Weights of a small transformer language model.
Size: 11 layers, width 128, 4 heads of 32, MLP 256 SwiGLU, vocabulary 25888, 8.46M parameters.
Training: a variant of SOAP for these matrices, 301M tokens, 2295 steps.
Each number is 128 + 24 x the weight over its row's rms, rounded and kept within 0 to 255. Layers, rows and columns count from 0. Numbers have three digits each. The size before them is the row's rms in percent of the matrix's.

# o: layer 5 attention output (transposed), 128x128, rms 0.299, rows 115-127, columns 0-127
# v: layer 5 attention value, 128x128, rms 0.131, rows 116-127, columns 0-127
# gate: layer 5 MLP gate, 256x128, rms 0.306, rows 0-26, columns 0-127
# up: layer 5 MLP up, 256x128, rms 0.318, rows 0-26, columns 0-127
# down: layer 5 MLP down (transposed), 256x128, rms 0.299, rows 0-25, columns 0-127
o115 115:153092129117087116117181101114146124096123099140121101108087143124068108117131113117206131087150120159143153105164143147104138092140110132133111136105093128127139156176103120120133105124111084114140119162162124134092132126150077126143148135148103109131160127131104069117135113086115143137144137129169174155121126123137154134141131136092163136122151136118108125110114102129115100160079
v116 088:139145095086092087123142112092128101085137160124119091084157126112087107135104140161192135111149147176139109097120131124131099164152134164105089140137115132141105156104117139105122122112162116139112164115141108134077135139123158126100112155121154139125147127112111132121122147121123111110134133155156148113092134086150104086112125141114107111135170089115116140188154130110105077110089
o116 105:168138124144138150127122157141132137143116075154120114136114153094120124136184109111104140169133137119136128169155156133103150122160128107166149116140155144102127152122153101154089109163121096071142142175149120121138136121164126082147189160166129132154097127156167131098113095117129148127131147106081141148177139100128090173153152137118158158103122138145134136122123149162157140120137
v117 089:123148129133136081144115177115159142080126138149107126107143063093112123162118112067093103115107127128132148121121099117117156132123169169141090151099123124119108159130126099153108096110103161137141126114143137126124113109112158104129167141106163169089131138169132135137149122140119186112098121111100118138127104148125118141152137114177147149093196151148131124122151100135099094147138
o117 107:122147148119164162123195161123098125126106139160110197117138191149133092107127105204152108115132110127135111098147090116122136153144156096123142143148152139121108123077153138098154140138128100084122129129149107156179118105096117116134140122142072080134105118113117133112131154138127142121119131143115098137147105105120114109084118141125105126133101108126143144120107132104167114146170
v118 087:194121139084137123116117127104181088132123098124115126117129141118111130136145114120144119139111142126155124149148126090128157131114111118075153084110134112145144091131163109157076110130132120185092154146137116133136094143097118100162095106134154163157118140147167097150110195130154112157152132114113152165163156128107186098126097133108134135154133132161107132113140156160113138129125
o118 099:090156139114069162143134122116148149117145138130124126080130127184146112116138165143110153161122123134124147135164137156114093131130137172149089127152132155145083164195120176077122126072145118067152103175095144117138146123148128136151149143119102118117125147132116132101134129129102137128127100161126114113105111113170087144104122105112164115112118105129114093112096115119106105136110
v119 094:099125143124124162085126120071124148161152141131108170094138107132152117108115111085120151130123125137104133153152130128104121120133074100171113124102104114130133144160117152160145115169170118098152128149155091138142191153176164125102146088118115147087121130155102169135115138107129130155121151100111140126109111141173142106102088144175119154158142111073131118117129118123136136168109
o119 110:159162108140137069193114131139093142125116140100154138149068117111122113131099141141195076168116128149170137100120110145140149089144146163104117152142151105112156145138142114124129138120089139112133140113147141148127079103108082156139134136140143127164149165142128104133154125198127100149132122148114126123142140128135096136128112117096187133129116152149130099105143129154114122130159
v120 085:131142171125083092131135146170160120153147088100110139137135167130094126133123113152155109132093111154122128119127120133083120134144114146109106123126089140072131136123123110188122089183146145090145069147118116100156152136121135076127154117135163125102116139135155133107133163099116141081133142121074101138131134128105116157142161142102103156152133112167138120106169139118125137112082
o120 104:133097116162150156129138149124142156135133115153149115125081136147132157115107141147093167146117118099182112151134158142118148108127148134154138087144199140146106110128128168094155153098134114103142168077150120148111134143105130167105147174123146123161121112144129131106134109115146130157130111132187138150116125102188173121133155134136147085116145131089158120128132092173133136166145
v121 097:136154103112166094177149140100120104145123129125144150120136150113086140152147126158181087128126147099130116156161109160083135121118145136127130144130123095081121129101125127130106144146154139105131140165160122138102143164148108150133095137150139160152129123111087120121144182144093116151097143149204101186130160103089099139129092173142115152129131127126121137136108156130127173121104
o121 109:096156123143108165116130128094147123145126076114124152131142094155169144137135162117109161110134152136109139139119119131160114125095081108123118123133184131159114143148107123110111117104143136140162144127137127109134099129100116128126139105149079117132136132194120139111111043137183136135137116083085156094140135149143130112158136162136110163145091107131095129105140098111140061145130
v122 083:088134146146086117159097101163140112061106124122087095157150158097120098124105137140117118129116104101125151185108104139131133125126124109113127097083093117117127126079109146109098092127119142111126110097132105117105157100144110150145100110143146098127146106130127098086145125157131124152155137149141119071130103122135131087111122113102108124138136085086137071128104089172126140095111
o122 104:192127152099140130132116096156088097193108112147121130128135111096123142125121137098164110104137162110119130148131153115107149143107128115126123115197166122158089147172115106116138154154142137161102172166156147159107167131151139142108139120137099154132102147120134145150121137120139148138127128141161142160128171158136104157168123116124129096152130142123134127093145185128093091115171
v123 100:144103057180141110141153126088139129110134146163069099202101127136106153140103144124137146145135148114146111097143111116112113137114120083148154159156107108121157123150088147136107123123104114119145163123121156107093120116156140181144085132139130104114104122141150137122134179132156109113135123114099098122138162115152139146121144117156121120093150118163134135131164180091100123157140
o123 108:114188163094124134111100132141123166091139108105170137100121122123142165103197147141091156121158128122123116091111166099130135132159104138129127127113143153092097139131150079116128173154155112145115121149103145111185121117126119083114151124124152154091157116150116137133097137119084112133156129179137140129106120129118156107148099110092088157117114147105122139135088097131101134104158
v124 085:127126155158131114109093162148132137131110153108110159117117135149137115159094148128140116111162123174141181135125158131155066120131131080096124186116167097107143120150122113112100126135133101141163158142195102152131141116102124111108138117120124119146112159150120101115109161108057122151145161179098126136141118078106138104110160128099137113096121123147119100155134142149124119168128
o124 098:173146110111153152131125103085141140112141130131121114153118087144111142064104131134111127126128152176142118161113093111089147158114121147136133098132120184127133127134143103146178122133153137126146149136093142130137098161104128174136138143104107115111098096103165157092143090120144111081121140126146097135119100184146085155149137150128157161107106138081124127100150151111114180115106
v125 091:142115138124182106091141129075106136096176113124128114123150134132141109116115141169156126121140106168130097149173147137128129149120118141125108134121144122135147158094128138144142131185114103109117111116137099101089116126119126156176182109103147171097152132165141186132171130107100170125151162156125094169099157121151148092106118142141133089134151147132143141143136124144123140124189
o125 098:123129135165114100142151107165112083128107146144143160117089126099121101114181166126119125160130161087140129137122105139141127107167138111124128105119131153152105060139120113137157131111117136091129129113140157155146120111141139128103112146175112131135114105093125087120100108120122116153125092100106146106129124079148094166131110148104160176101113109156175128109099143105145111120050
v126 094:114105136137159134095147132106133107158141087111132120116120094133101164093088147125118141152113093146124087156131175139165121150122208066132066164115126131122164118141119118077125157144136131120124122136082125114139135112137147139125096136108123122137145141110115172103166151114144115116122113100168135107091117157119148150152125095108137170088132112131133104116146118138191141116129
o126 105:162131121104164150180132151154074102095114146134130153189113160143192097114155116087157112066123139103113126080115104115139131122125119156139150136133140132124139124119107128164113141137107138099118126118138148118097128141088159111146134119097146109096105091109115110172130128141133114153124141155130171131144132137115139136110143136181063113132130160110134131081115108133086112163110
v127 094:130181104141090121152159122155165103128094117137125119122134135132116148144106127148122145121119108111124149112128151079119091104177120139145070102088141168102129136138134075155113108136161104159099124087115134122142083127153153131126130172096110118138154113134127086132130107160151142140125155162147142079085111157137151131144099119145126090181148110141152140133144162112179159139145
o127 106:099089135123160135108130145119139172149160130147089142124146107134104112129098131091134148126105135121092120163170112122156154174102156140127202137168117143099130146100113134093129146090081124096144138135127142141173160171129149098143144085133162143122135136110113127103116133111137122096085117109101106170127155143127140116146160132075077113118114119135132113104099114163093142097134
gate0 098:166141102144146147135120125122156112098130131090146112110145173129089147149146119158117142100144135090087143079131098120088112114104138157133140136134145149143146169147166141161109148097087122090126147153123145152180154108095167118118163119140146114114090103089147101129114165151115115139155144163170123168108083104099093137153081119124135109130142139140134095130098114158099135152144
up0 094:110142142157127132087180085140151163136155170129091128164132169150120129150170150115098117111149140177110130115110150142151124130165157086120145112101118150090125163151151138123149116140132160102168167153122187135149152108123132111133144123095099121140108136111139095149120171104145130159099114142099100126157109111145103089124116121124102165115129094080088120135087147103136115120136
down0 095:121110143123146111132087128106158135147105133125124114119123101140160171103129118108114143128136123118110143136140103094110130109125105152146160111191150112127087077087092105128121138150148147161117091134105113149155103165125136141098147111124169116118111138156087158179150056119117141148128136114161124094143105173131139150129161158172101130150119148147160083118162096144154111137160
gate1 100:137107117135155131137076117148128132128157168138177129111112094147083151112130088125181127171140140158161103148100148116159179105079128136122119101158142143125096141092097150120156121156093085111149143096112092181129107124108102135145117143140127127116092097108108138128132125115106077145137102121160115158147153114155130121099117120150146120153116133105125135120088134106085131101176
up1 099:136159109093190148126154176141048165131132151091109124117155103094100132102119148141135087110078126092141101127123159130140128166142149147078131106139113153165088145138123138113088119106119117132086117098087119158112091141114097141139149091141093156107116115065146105130124114130129132134140141125124128146120121146142133128139141117127136147134121177115152145114133148126155123181120
down1 100:122152146139132135148134134133112105123162097118138114119138122083120117148128181151138095118138128121128141124158116131161150100092113138159106108142098112195120153137145130142154121161107151132082165144100174117129096120115119128160147131140123133143117101137150184136103078127181158154116105142097076091113119085142115114126191155109160128140134131143155104120120102124098134168175
gate2 109:150132157086124123147130166146101106151126088119106172119148143131106123153099096100176139126159154112095134147124094135136147127093154110168127136135130132155086103118104101133119175140168154191105159128143140156146137146149160109157130142122106142130113157117107158070111145113152106188162159097139151153131115118121101110124112155135121147111122117093135109087083100126111111117102
up2 104:123099102135190120108130143107101155133089157138141104152130155139150120135087122120128139127133108111149156127101102137095126161131108141155159146129127166109145146184129130119132115097127157131081147124173107137129164137105173130114134109124131143147161127163108137164067136139057161159095116119154139106142131116117146112114130130096131111096163107135121096095099093138095188140114
down2 104:142131121149142157099102152141087180079158138150166110125124141105113185137091140176136099152137111110125156086121174118098097179127089133148160152109137131130142114135159187112115108153121132126153150157125123157158096124123114102144094122093117149103148172129129104101105118142069099110110143171136120102149122157143141140147132121106163166129100133125096114133114125133134118131133
gate3 107:106079115124125140126116151198108127121126160111116122114103151145094163134112102155126105122168111133139105107139118059129152118079120092081103132080087134137109137132137121121112129157144114141152110115134108167167132160160104087085172117107151136094111109148159091135169121128091127117133117107107136178090101132112141145090141151127126121152133112111118116126099089140113137147136
up3 098:120094124123105115158113099064157115122099103131148173140134132127116127088116107112154153098131166147115138134137162131145119115168109162121106137122111129079107131117110141144158164089091129113140138116116137136164139125110096138144118176124080169084171135149169161110098092120132116124177116093088156096113142156119170140103138134123120120132111133117133107144114072153101135141165
down3 111:090110136138096162144144164159110120156145152121107127122105119139129118107147116104118153127146049130167144107148119123131122138137164108129140172153096135146114142117109128111120106144128144150090132145140154108173117103081155125079081140119141137160136093128144129111150084144120159116114124145108092135130153094095165093116150147083104081132128181168148099129139168114108101108144
gate4 099:138143113135097100117130152147116173087126113141076166104163137079157130089135089105130159089106181123137122126095124143114129121104132123080128146148131110117153097150116109103111149153134120116093103140118141159101169101139110126145137132117175112143155132111165095115154154118169111114132061116136144135138121082095091140126137140155116169102157120147098126145129074130115129103137
up4 095:140150112107130146127172077108126147129129111168113128182099139161094117151112102127134097157123123077149108109155159107152081132113103119162142098142111130119127096158121115173156089158136094153125141183160116145167118152113147124130105123097112117129151104149104133120123168134109126131161145099123127129114148160119180118142116093096105103141128144141159052140119147155138143125119
down4 093:174142119123131136126126119130101099163150144131134143129098162128108149136072116149123107184162154155133117107156141111122116148125154179132138081118115194141162124138077132131138124146134103147147107142161132151131136126109113109112120141126125111174155120119111140069152170115096132125121084118141159094109137164133126191117138129157208128117090146157122121126149143131109130113117
gate5 101:113141088150104142135089147132123085132128130125129155114106107128134066117111149143139154148148167082162141161124149117138158152132094119133101108132137163167102155141100119146105135072122139120122141112126110118112097163092148122103136091134151157141149109074121169115150121104088104133154108130146078120084098117145103145106123177111110133076114166124119122143104160112110089106124
up5 104:125171124112129118106114093181130127100118155074135120122149170100095123118130106140111135161150132150136134133118081115087153149141150142122105106140164151118141108089079111139127135124137108138132156123105104144111112156107136136120132160173092123076097129125146149104128143139145138167139125130155170055135113115165132097117147146129174100083135096132146105131154117093158172153149
down5 111:165145099126145121145149145147161100138101125108138124145128133122085105138112148126153104161120109141120135094116108106105120147125134119094185109138146132086105128129133124150112111167135156165111125111071105070096163140137110126126154096142101133133128152158104134138171088131114082137137135123157106121101166143125139085145112127148125182092185135083087069135128142161134139129140
gate6 096:068145148094099117132120126182136126094144155123136138122112126064146114142130117116096133125117154164126103075121152103087133141117118112134144116132113103091149155107111089104108149118072088153133082115108114109119106129137143123121077123107124130093131149122131139162145126122110132141125052145110110123174136159132144117141121116119151115162108137122137153182159147154116085091111
up6 085:095181153130114109145153134141140168131126144123150140088140145097092128112135164138094122151121148124107126141150053143151100123124147147180175136109144122137098149120160104114145139102149126138198116131092173145127162113113139172096144121124121132104125112128143099119073141103127143113150093170151100113152099110137137110113141124098128152122141133115126114167195147132137100135140
down6 092:156155173103140147145104109106135142111078121123151099121130168138110138093142131105161115114138101131136152091124110120165085168116139129102125149093153090148126092136164160152139113105158129094157147127109094165136183100100152121178147157142138091150106094112107149116110130147133122142091177116129128090120145120148163125112133138142132107117132075120136099098162086112160140123142
gate7 082:111141091140158138135129112125083150124150124142140143116082159118138153148124142099142136117161121087128121132141121160152144106170146127112093118129126124132130131096125115096136150114169147127132124160128121155109123156109107094121109132130162096153089109116140178092125132133139114131146156129162155154139102154134157094132121135118162151122176196083132124098151209122130053111146
up7 090:157138120122123117134131203151110144110160139129110128149105140171094159122151120155146123140097139144131170115158152149144103146098168129145155114139083127130137153129113147161101120069121118086096159133111140149103130140122116157180145171087151119106126142123111084134120144159116109112122137168139141131128175157164110163128163158133122089143135107133143102087136085134152122123173
down7 090:092118117096148149111128124082158111146100117163145145092150079085142133110077140129109164083145134075163119152116127086113116095117107150154110156145187113151144110113132135114139141135161160122107108145171108109120137133119126158160102096127101131118111162149139122112139138107139157137123094105124150112142120157137114101148162146143147112124136118144129169162123116159151141147049
gate8 098:132162088143112146149172181139095146123112156155144116129135132121132096094121133138124134115141108096134145132189138073108151117138110098096124115092095114101103124128131125172146092117104152119142137061103122109092109136131109125128119127174150100116155131125097155149124104172163103065183121132154144146140132124170138139128120105153123134121131116110165140089116122103120131140081
up8 098:121146119165110168130098123143143112136128131160102122153105145107132121103099174124189100105164104167107123148123113132117098135132132134109126111153114101152144108169145147124075140123153169114126130082082130087146131132134110078117093123107123140108161148136082107145159109146107069115118112103151185141124127085144140173115125128122142147143100135150143105148162149096089142109128
down8 098:113154131127131106150131118125095146120145121130135144117165154119093151135105171132132141071140141125116141113082126120151182139146105125131137115113167146100151113095163087168141096151124134134129122132130170104174132147123102115149094140133134117087146123136116140109129135182135087101156154139145127140130159127139145124123185141175129149112149053084128138156156125139107153189100
gate9 096:106083108119138148141112155102089148139151125137154105145131074122102116130157135170130132168156128147130114127097146161159104074113105115120090154135131180122152152096085160110145122150113107143110106153121139167122141079115136133085134129163106146120124137125102133120119153113180085137134126154078095125129141172117160125092164111121136160124124118126138180088124137133159102125105
up9 115:088178103136130121112124144167125148145104130123154090120154116100156167156099147138094148114162126120109109156152126113138117127127140114102101163150127157202114149123130113134148131131161125096130118168133089089137136106103172116123106103105113120154131108128136134158085139099130108131078090146103094140148130151118170134086172106117134102121114140128132078122124170105147119088174
down9 118:073148134135118152120111139147097148137167069120156138123124143116135109149114114115141145140126130153134121129141167094105166169136155121146180087126117132177103116180099106127090141156134111117186164107147111104157133139140149120113074117151107130120152107111114132135084118135155110122148095140120147105157141156152119141119146108119115118140171139123127162109096205135127170110128
gate10 094:096139133095157161113145198103128148150110101187134117109108130107135124095141139151150079145117132133127139135131141105110104139138109152128121133112123103192185139138119126150123096100133150150106141146180146156149124161118134139096147151169135110140146138152122132118096143120156097112178108160134120139140106150139170143166086091158132143135124119148068123120145129072141128140139
up10 091:107124113136126125141127094153121116058113132110103128116108095125149140109147162128104101110122162120128112183106143180080108112136106160080115138116147123102094137067156138126114113163130112072136147140082124162129131117113140073137120142151171116124136141116114128121132143082143143086130110159117122097100108156126100139118129124129130142099154142187128123089138098105111100093149
down10 090:153117142135137140131076118155096115123135130084127113128111108112132134109046135104110121108116125133126133136157133143151090129117146146148111098091063108104143139132130112146122143127119127147148134143089114141115089097111160107121100176123146119138102165125115117152077145128178140112168170130108125124104166100125114172154123112184095130116160133139167071131142149155115136144152
gate11 098:106172106130150115162145158138093185132119153142124113130119139131101102137192159113144096089139170119132117083129156144155109119158140131150138167130136114107108083150140139141125135161134123105072143141079117155178106078099098144114147144115102124127097123119074130133117151110160153094164123144129115144104138084137151121131154126110149144089108132168096142123110140128123153135150
up11 102:088110135135150138143134149096110126161105139142112135095142116137153099135090154105135116115109127140135099077141169137136122154112141122132136149162119142175162126143149126175116155155163140109114134158095154177102126118138169125161129097140070143092070107112101111165104129160126151147120086123087127137101192125123150101130153158128153107139077115158139105133121097108122132133140
down11 092:146121097154129179150156120120144173155099128149118144070125108147109121119152108154092118123168092138115150122146112141160089142116126134140140112149192141110097065092148115089146156123137153085122138134140129140169122094112113192101126149111112124136112115116142111133159126138117126114134112144088103130083103154122092128115116156188122120135074132144139134150135098135104112128139
gate12 105:159128146099139145159089140128113137132119150162149155102116155112122122126152126095170115105096118149143136098133097114124100158061154109127113117081151133104125117123124131119112077174148095107104137128110140136141134128099148138134105153148133136098150182115094112129215119142140134134132108161165145167110128145092108149153148125158134175132094104086149132100105119115157112131097
up12 103:140132155131118086134123154122143156110159134110137097121128154124120160112168079151157132155153135121133119118089131132121106105133139127122115130124100158105111115094162165138087108124101130126101155149101143093177157174080170094155105112164167113115165124163135108124185164124118101126114174129144104131124123117105084180128152112107130120136114153072141139136130150145087113128146
down12 092:115125127144121095100159140143113085108141095120147134144128144098169134130124082071143189128169112126150151133114082164152114140133114124141176137173158108088087118153116121163131121152130157112150167115119130107121169120103156122103160083138111140099121140152135164138138132126079110128116113141130075138112095154122111129155125141100107107117153139129193108155143141129117149135100
gate13 091:112150124136133126115117129156131138139172164099108126112149138123186147128128132113086116165137139166120146136121122133154159081093105117121121077112078105116133126118106120105164139147189099111085147113131120148147094133155114120122117121123135076125120079102163113148137130114114146131095143135103145129156141145191151156087110105148183130100141115134149144157112154104141139072103
up13 102:110134178127154125178109142121126159183121111141126100129081102147126123093116095115100145145140127145136158147153140106138159130112094093114128130148117136132121127145116102142131096150150136088098145107134161089165135145144214160139162197148140155094141098111096109146109072109162135125176140114113089115104123118138133125143132118114109134140126138120112094103149119097131118107117
down13 102:135126135151158153117128115095169146135101091159095151145067125139113137066054151142115151123123143100165143142150106148161122120108102098104105156112168127137136127104140137152146113159144132141128082125103131127087154111163151147138124135095135173070119145103122142133123118113152154104169154094150112116116141162101142144165149114119112120110101161103108118136170146135141131146154
gate14 098:094134122147128066068104160130107126145146133097116104087113140130096155075115130123147056104117166165090136137131115107160100120084152123115111149113111151116136133120160146148127168180134122124142130119114155182148142134113116136154171125151135143156112157148141120126130136166117122153103130101114140105127152148146157145150153166117140108115118145154136132129069125143148171094120
up14 097:142140150146117081115137113167113143148132109159105142095133089131123139136172149122104134104157115131081128161141137111088157099156120155136120167138200147174116146161128135158083181120149131130138169096156117151137156129112132107129115106149146142101166126132130143133160137138138093116151144089106114094134119093140147149155154114112122144154065132164118103107134181134123114144109
down14 094:124133159127108161144164120149114158076122151134144129131163150103138136152073096166123146151096088143104100139126151130131150089167138132119102091091150112149113115115135146107172141117120093165118164119118127138167156119103134180112108111145118129145128118065115124146166151122127125127100103130113098154128122142123104093098159122158089089138158127124112054144114137145092138130126
gate15 100:097133140132124118102082155081105096111127157163114124120124148124150104109145134102127113134089090104177126110153127148078129114153171138084120154158121119100171160154165143110123163091092153129148098128103120134138095114100124142125106090148160136153121108136149103175104160092114146113132088188100127140130095134136147091116150101112115159114135124117104146130164117102118160134150
up15 104:173143137137112109134155163124111183153137127156129179124183125108142136108127131135128105139157157107110150112149141137107117153129155094093107135109127130124110118072109111081118120153135153105098145110130097094133147177146131139113133102125158098156194128090137133140110169138145138134101118120165050102145136085117128153160172142167144130129130159133096125138139114127140105120133
down15 104:119127113148117123088143146141083097110173098124144140152122131115166176142103144080119107109111150118137078195158107119122110123128143132110130150120100183127076129072119142131131101106144160126149078122110120143124121120117091140143140146096126161169131122128147096155151110161126186125118116126109086137095109133132147119156113156149143127107138127141146131113088166111096156136164
gate16 090:097106147138137102145117093124158144112143086137092140157113114168135125106141136139144138132160146114132141142127182079091141082100158135132098147150114161155136134167148154110132137111153169122127166115151099158121142124134138099153114095106136125140126135135132105134122119124117083103123080168156128143123156113134130099106128165088116164094053127117086097133126072150135117158155
up16 104:131186145151117094178121129150108121136122135158155118139195137158150161133114150134122179096132125176118173142124084081109138103115176145125117132109102139156131116144098112146131111118146131078147146127157097134145090096096138140128156117124122095152102126162104166126128146081119117121128149117083101139145119135134138127132105138129166107100142122092164117165121147153180116120119
down16 100:110167177096131109109132179097083132131107162128128108140186160110150104114149156129126125114127165104085141097148145149127121135081136151102107160134143167149125126119169082108125096140095160111143119148125127172181149135114081107117105093126130138119146135149147123122134143101128117147155136101131098138148115156122137104151112123140122149120113165096159136111088085124093128180143
gate17 099:179186131149133149145124132126129122126169154152187120161126147110181141127132143121127112151153104154127130141103098112125121128129074132134116123093144136109140197117175106147101127137138125137140093115113123089112170161098111139109112116083139111120104121157095091123126130139150083170121087089118093104136102150141156074128117109099143151127099132115131135120120146135134140138076
up17 102:131109119146112139097109110130084195099123157137113126113066121117082163100130112114131101118104115159146146151134096131101138132134112098121123068137149138156152081116140114145151097091122152142119126185109127155133148104167143138136098138148150155108130129143120130113141166132123120112152167106140139095112138113112092103135159093109118112150091083116161135112154128079079141152153
down17 103:146115135126122134106132132174130118120099173112121096151116098133123081143059154125158119091115132169135136129114138139123078157115148124174140173123156120131135111175162118129094136110106121126091158126112174158163118104162137141120132141165121081132135115057114126176147171159110147099141125124159136148117137141140152149122091116126119091122149131103121120114133137163096094105122
gate18 092:119114177117142154146133130134077142128113120155088161124118123131123086108090111095154092116132130126105084149150081078126143138133158108184153136165160112084134151134178121120103134126109132159141099155152158131171127151120160152156135119132111153106142138166137102090131137099189135161124130146163135151125140140141131145154103150138108127150080151126116110103140098149110115125168
up18 090:145119095108104143123173059116145125149102121165152107161098086155114109161146135160169118124150083146112102143112187117099132142134129144146107117134157135088152121145139215140143120135152157148085130154158130105150130127139145124147158117160110160140138140149115118092118110124114118124165113129151156147107131120113106128109123133160109124167081118118131125095111113142075099127130
down18 092:147145109140099105129112116160106070162102140134138173148118082122149100181073099122170122122133134099129135133095152102102130091108114155142115140120093142167140065149131122162159134139133190124088139132162168082135122114095155121120122097141130128132140114116122134127155136157116093125083140133135149138153149151112134145127099145128146123110101129169136157110127145095124143085158
gate19 104:118127114115138117136142137163136138121107145139157084100171164168118136154159150136130104115112122102068123117135129137065133120095088136141164098115110102100189144137128097122109107161114118171151138129142158122120149161143095163173099134147123132107114142144155155118138118145099137125161126166112113131144129142144111142089163094161144108133100072125085098100141114158099149097132
up19 111:091093147145149119129124101073162133117141099119101182127132166124105116131110110122147104121110116123149129161140137146098146116106151172087100147138179131128075140169149115113182151139145175137117112118107109161196119116140129092138085127142115100115125144122157138137119128095135161128135134145152112136127115152153154130152107130096152082132162100167120125117115119152100145170094
down19 108:087130172137135173134157096121096115078096122090123151129081101152099141116138129149143141109127145114151190155175158127155082125111112135142113149116134127126060130123125150111092083105132103164151120079084106144146099128137139126108129125134161146119139135103165114149147129132167136122137154127141110100112069141128128118162151150117103105110150109130145140151103129100150143140095
gate20 096:108109155107111140137137174143134102141134103135097099110140122111130126115095165175087114125123113139154125115150124109145134136139160170175109099146156114119164130137090136172087111151139116101117108129124141097122117128081128151174113133102140142153130137151127131144077139124086142118126094162132145081151123085148101108105120095134110110139085112140120131120204120124103155126061
up20 102:165133112105093107135153139145160161112161133087137154140119122138188099125103143141133113133116137129152131115077122182129099102128150131141139128118127139149134134117133116104133137107164146134115151135124110146096138106134105143051090198168107144147119151129079160126102137148147111158141100144115169108127157107128125150076130142130099134145157161110147096111129165114164152173137
down20 103:154141103113123109159089120135140147094126148113149130098109139150155101113110065108138124127119108132114084096063124175125089121126145158135151083149190144160146131123147132117142128164128141090173085118141140085134124129114113117119119095167101124136131109132136129176164176089119117151112131131161135144130098116138076136106093114134153119117129144097167129142119154117163148139146
gate21 098:132131132157150123145150099137088110133139116126115136153115104107134155100091144121108147164085127126141096116094165098129164146112114131133102181121119136163129145121113147120161143141146116156089117107148161120115149133144105111143139127117093106141140135150153106130139108135151099108150121115142107099160187135131066113162181145107173132087120136167070097167087105135154101130167
up21 102:124119140134137088117111163129127108057122132123133145096117131075143087163131121149139119103102163134133148149206132128131121148120111083119166123145131118118143161148114134141099117130196147100154103132135101132159121148098164096087130113080147150146147088119123111133150128128099084133127116149158146122157136110164153099091088138142139112133122150133170102131162124097124136103121
down21 110:127149132084136116154135111111133095125106132131126122107074145135172097129125114184114129153114103118113135117151147157111096118110181101121069090140197097134139120154132128112138146112132101148138125142113112093119130139101116104123133124117180163116126159171128132114091165133150131138147131092149183126105122129138113139118114136124167114108168193102113140104113073149151119126151
gate22 104:146138127118072140123133144148122133102157138103111132099111111159108136129055096088137112165095166083129138132080144151114111079127156132129143184090111133166112102139115080125116148146134109154133158095084152156132092118142117114152146138120117140146130139159111108156105160097141152092149102126142106147160141123103134130071139138156142126125139167149154087146120136108123153121115
up22 107:099100094146109174132132173165113131154156162129138106106108107151112155098092146115175120121150104089164129111114097129083118159122107153140096159092107098146108139124122135102154186111108143127108185094119126135138101146125148103127069129143092113165094130140122118134136127165123141138121109114121133123121143101077137168102199118145102134139112116152128101123126139119137125144148
down22 104:146118104127075111118130158162135143138118143141132101119136090132144174126125094115153105159140132120154129144073118130151151129153124151112117185102148135117132133127163096112173112136101183095142139131130146109161092150152121064113068111137128142112113158124172155123068102141101193144107147123129163119132108135132120150146170142154156158117132126140116146148129123134133095115115
gate23 111:097110109164166159170112114099136129120099129138120079139151118100143144152161145138147080130124147120107123144087126133108112083094144174099147108103170119124166136148114150117120108113089104121140109132094132150142127072108160143137142131117124142101135131106169119130090132114129124126136121099083087132116125135103148161126172142110177158127124114089117173166110104080130174140149
up23 106:124142162114107102118133127135142171102143105123138160136139131098079120122107117102166121132128209173172111136142123133143132121121151088123130131138121164135105162164111115145111140117144127120097137132143118128142151163175107095128112133087165115148109099071089129130140142142116109135090107144121140086131091161132162157144101079122137124108127168112161112119121117090076095098114
down23 106:119114161125088152085131124104126108101118120113135114105167157128106156139128129090124075121121131117156136132108158139123125084086125123163154097187137104101138103121114115104097119141123102132137130123102082132097189159154125107148141156102132127117139096171110132130198106143139103151118090128099118139150064148150124127171144173139154098111121119123147121140124124129096090144120
gate24 099:166133087139118090122145124137150124107143158151182119152170126164084113103150158132113105060098183128150139123148124138120090125150126164122086122121101117115163113109109141137161098126160090136091104106127153141101152106158092103127143139129135148135149135146146156139137117116111130137160086101125119099149133062129127147171111085145126165127142151135152144105141160132102120146143
up24 107:126129169157148161125116144140133113125138114150122142143148148133141148121090116116115135136118088119136142097100096089110199113099064101136126100109148126097135153163122121126134140129110159116129081118112159081152140109119139103136163177152148130104091112133101103128168095143134132101163181141089115163090143176117126137098085154132150116129152128087123102136145134113124113112092
down24 104:099126165090146166105180127130136162119155122156135088139113150141080124111194136167114117132117138100113135155101119131116147130154157125155109130145105143115168136145101120091153164139102099114086125165146116148140129124145103139138142086149147131183133130108133141162138158126094118129165120138124171125126118108073121126140089144147064129166107141142130164114099110135164141139104
gate25 103:116150145164156135164064122119167116135087117115101146117145140123134116114088124099136110162132141132048084086148110116125153107094138175125097136116137101130166136131147102155147153139134132142120145157120178124113147151134142137148099105142141120114139072163125116144134137146141148128147159132117131112086147135117110118122124201127132141131135118150075132098096144115117151112183
up25 105:119163169141162116107108152181138095159142145143097114132158143108163122114141105099169082165064134145130112104150176112144109096160145121134112107141116163137186126116126112175157163144115124129154153117172121160163148140109077093163138115103116155158118149157142138140149125140140121153164113144141134150100114084123111096109133135122124123125126140116108149146087134131155127120108
down25 110:120122136111125102135149106136160182104104141134105102135095137061137130162119150135141136102093140127155134103129132171103137161185148125150140152173116139115170142150179069121141117068140125125119141138089118103156126097155127082156103109130123116139084104101127116110133135139128110092114128092139151170112136114122148106094151152089147141133110137116075128141102123104151114111118
gate26 108:136133112149114153189116113153106146119127110153166114113105150144159165124146146193130182069172126108114113107146158167119115103113117109086112106158126118103124127099117132106137133154102096105125134177104092081108119094099126156145144153116156095124133116133095171131130119141117121122148132149111095143182111148148129100107141114120105136145137156141114169126132132114140104156177
up26 109:125140105134121181175148109118139109165138144118147101128158157107176135164120106156121136083095138102100128129133134160102127081123131155172175159100137167116118124118140111132189107130112144112146093126103133108117105157096158119146140108127131100144105154125091100154110196134154110114125124112137097126131136160168088092118113127121122128102171124116101153157166136135164126111138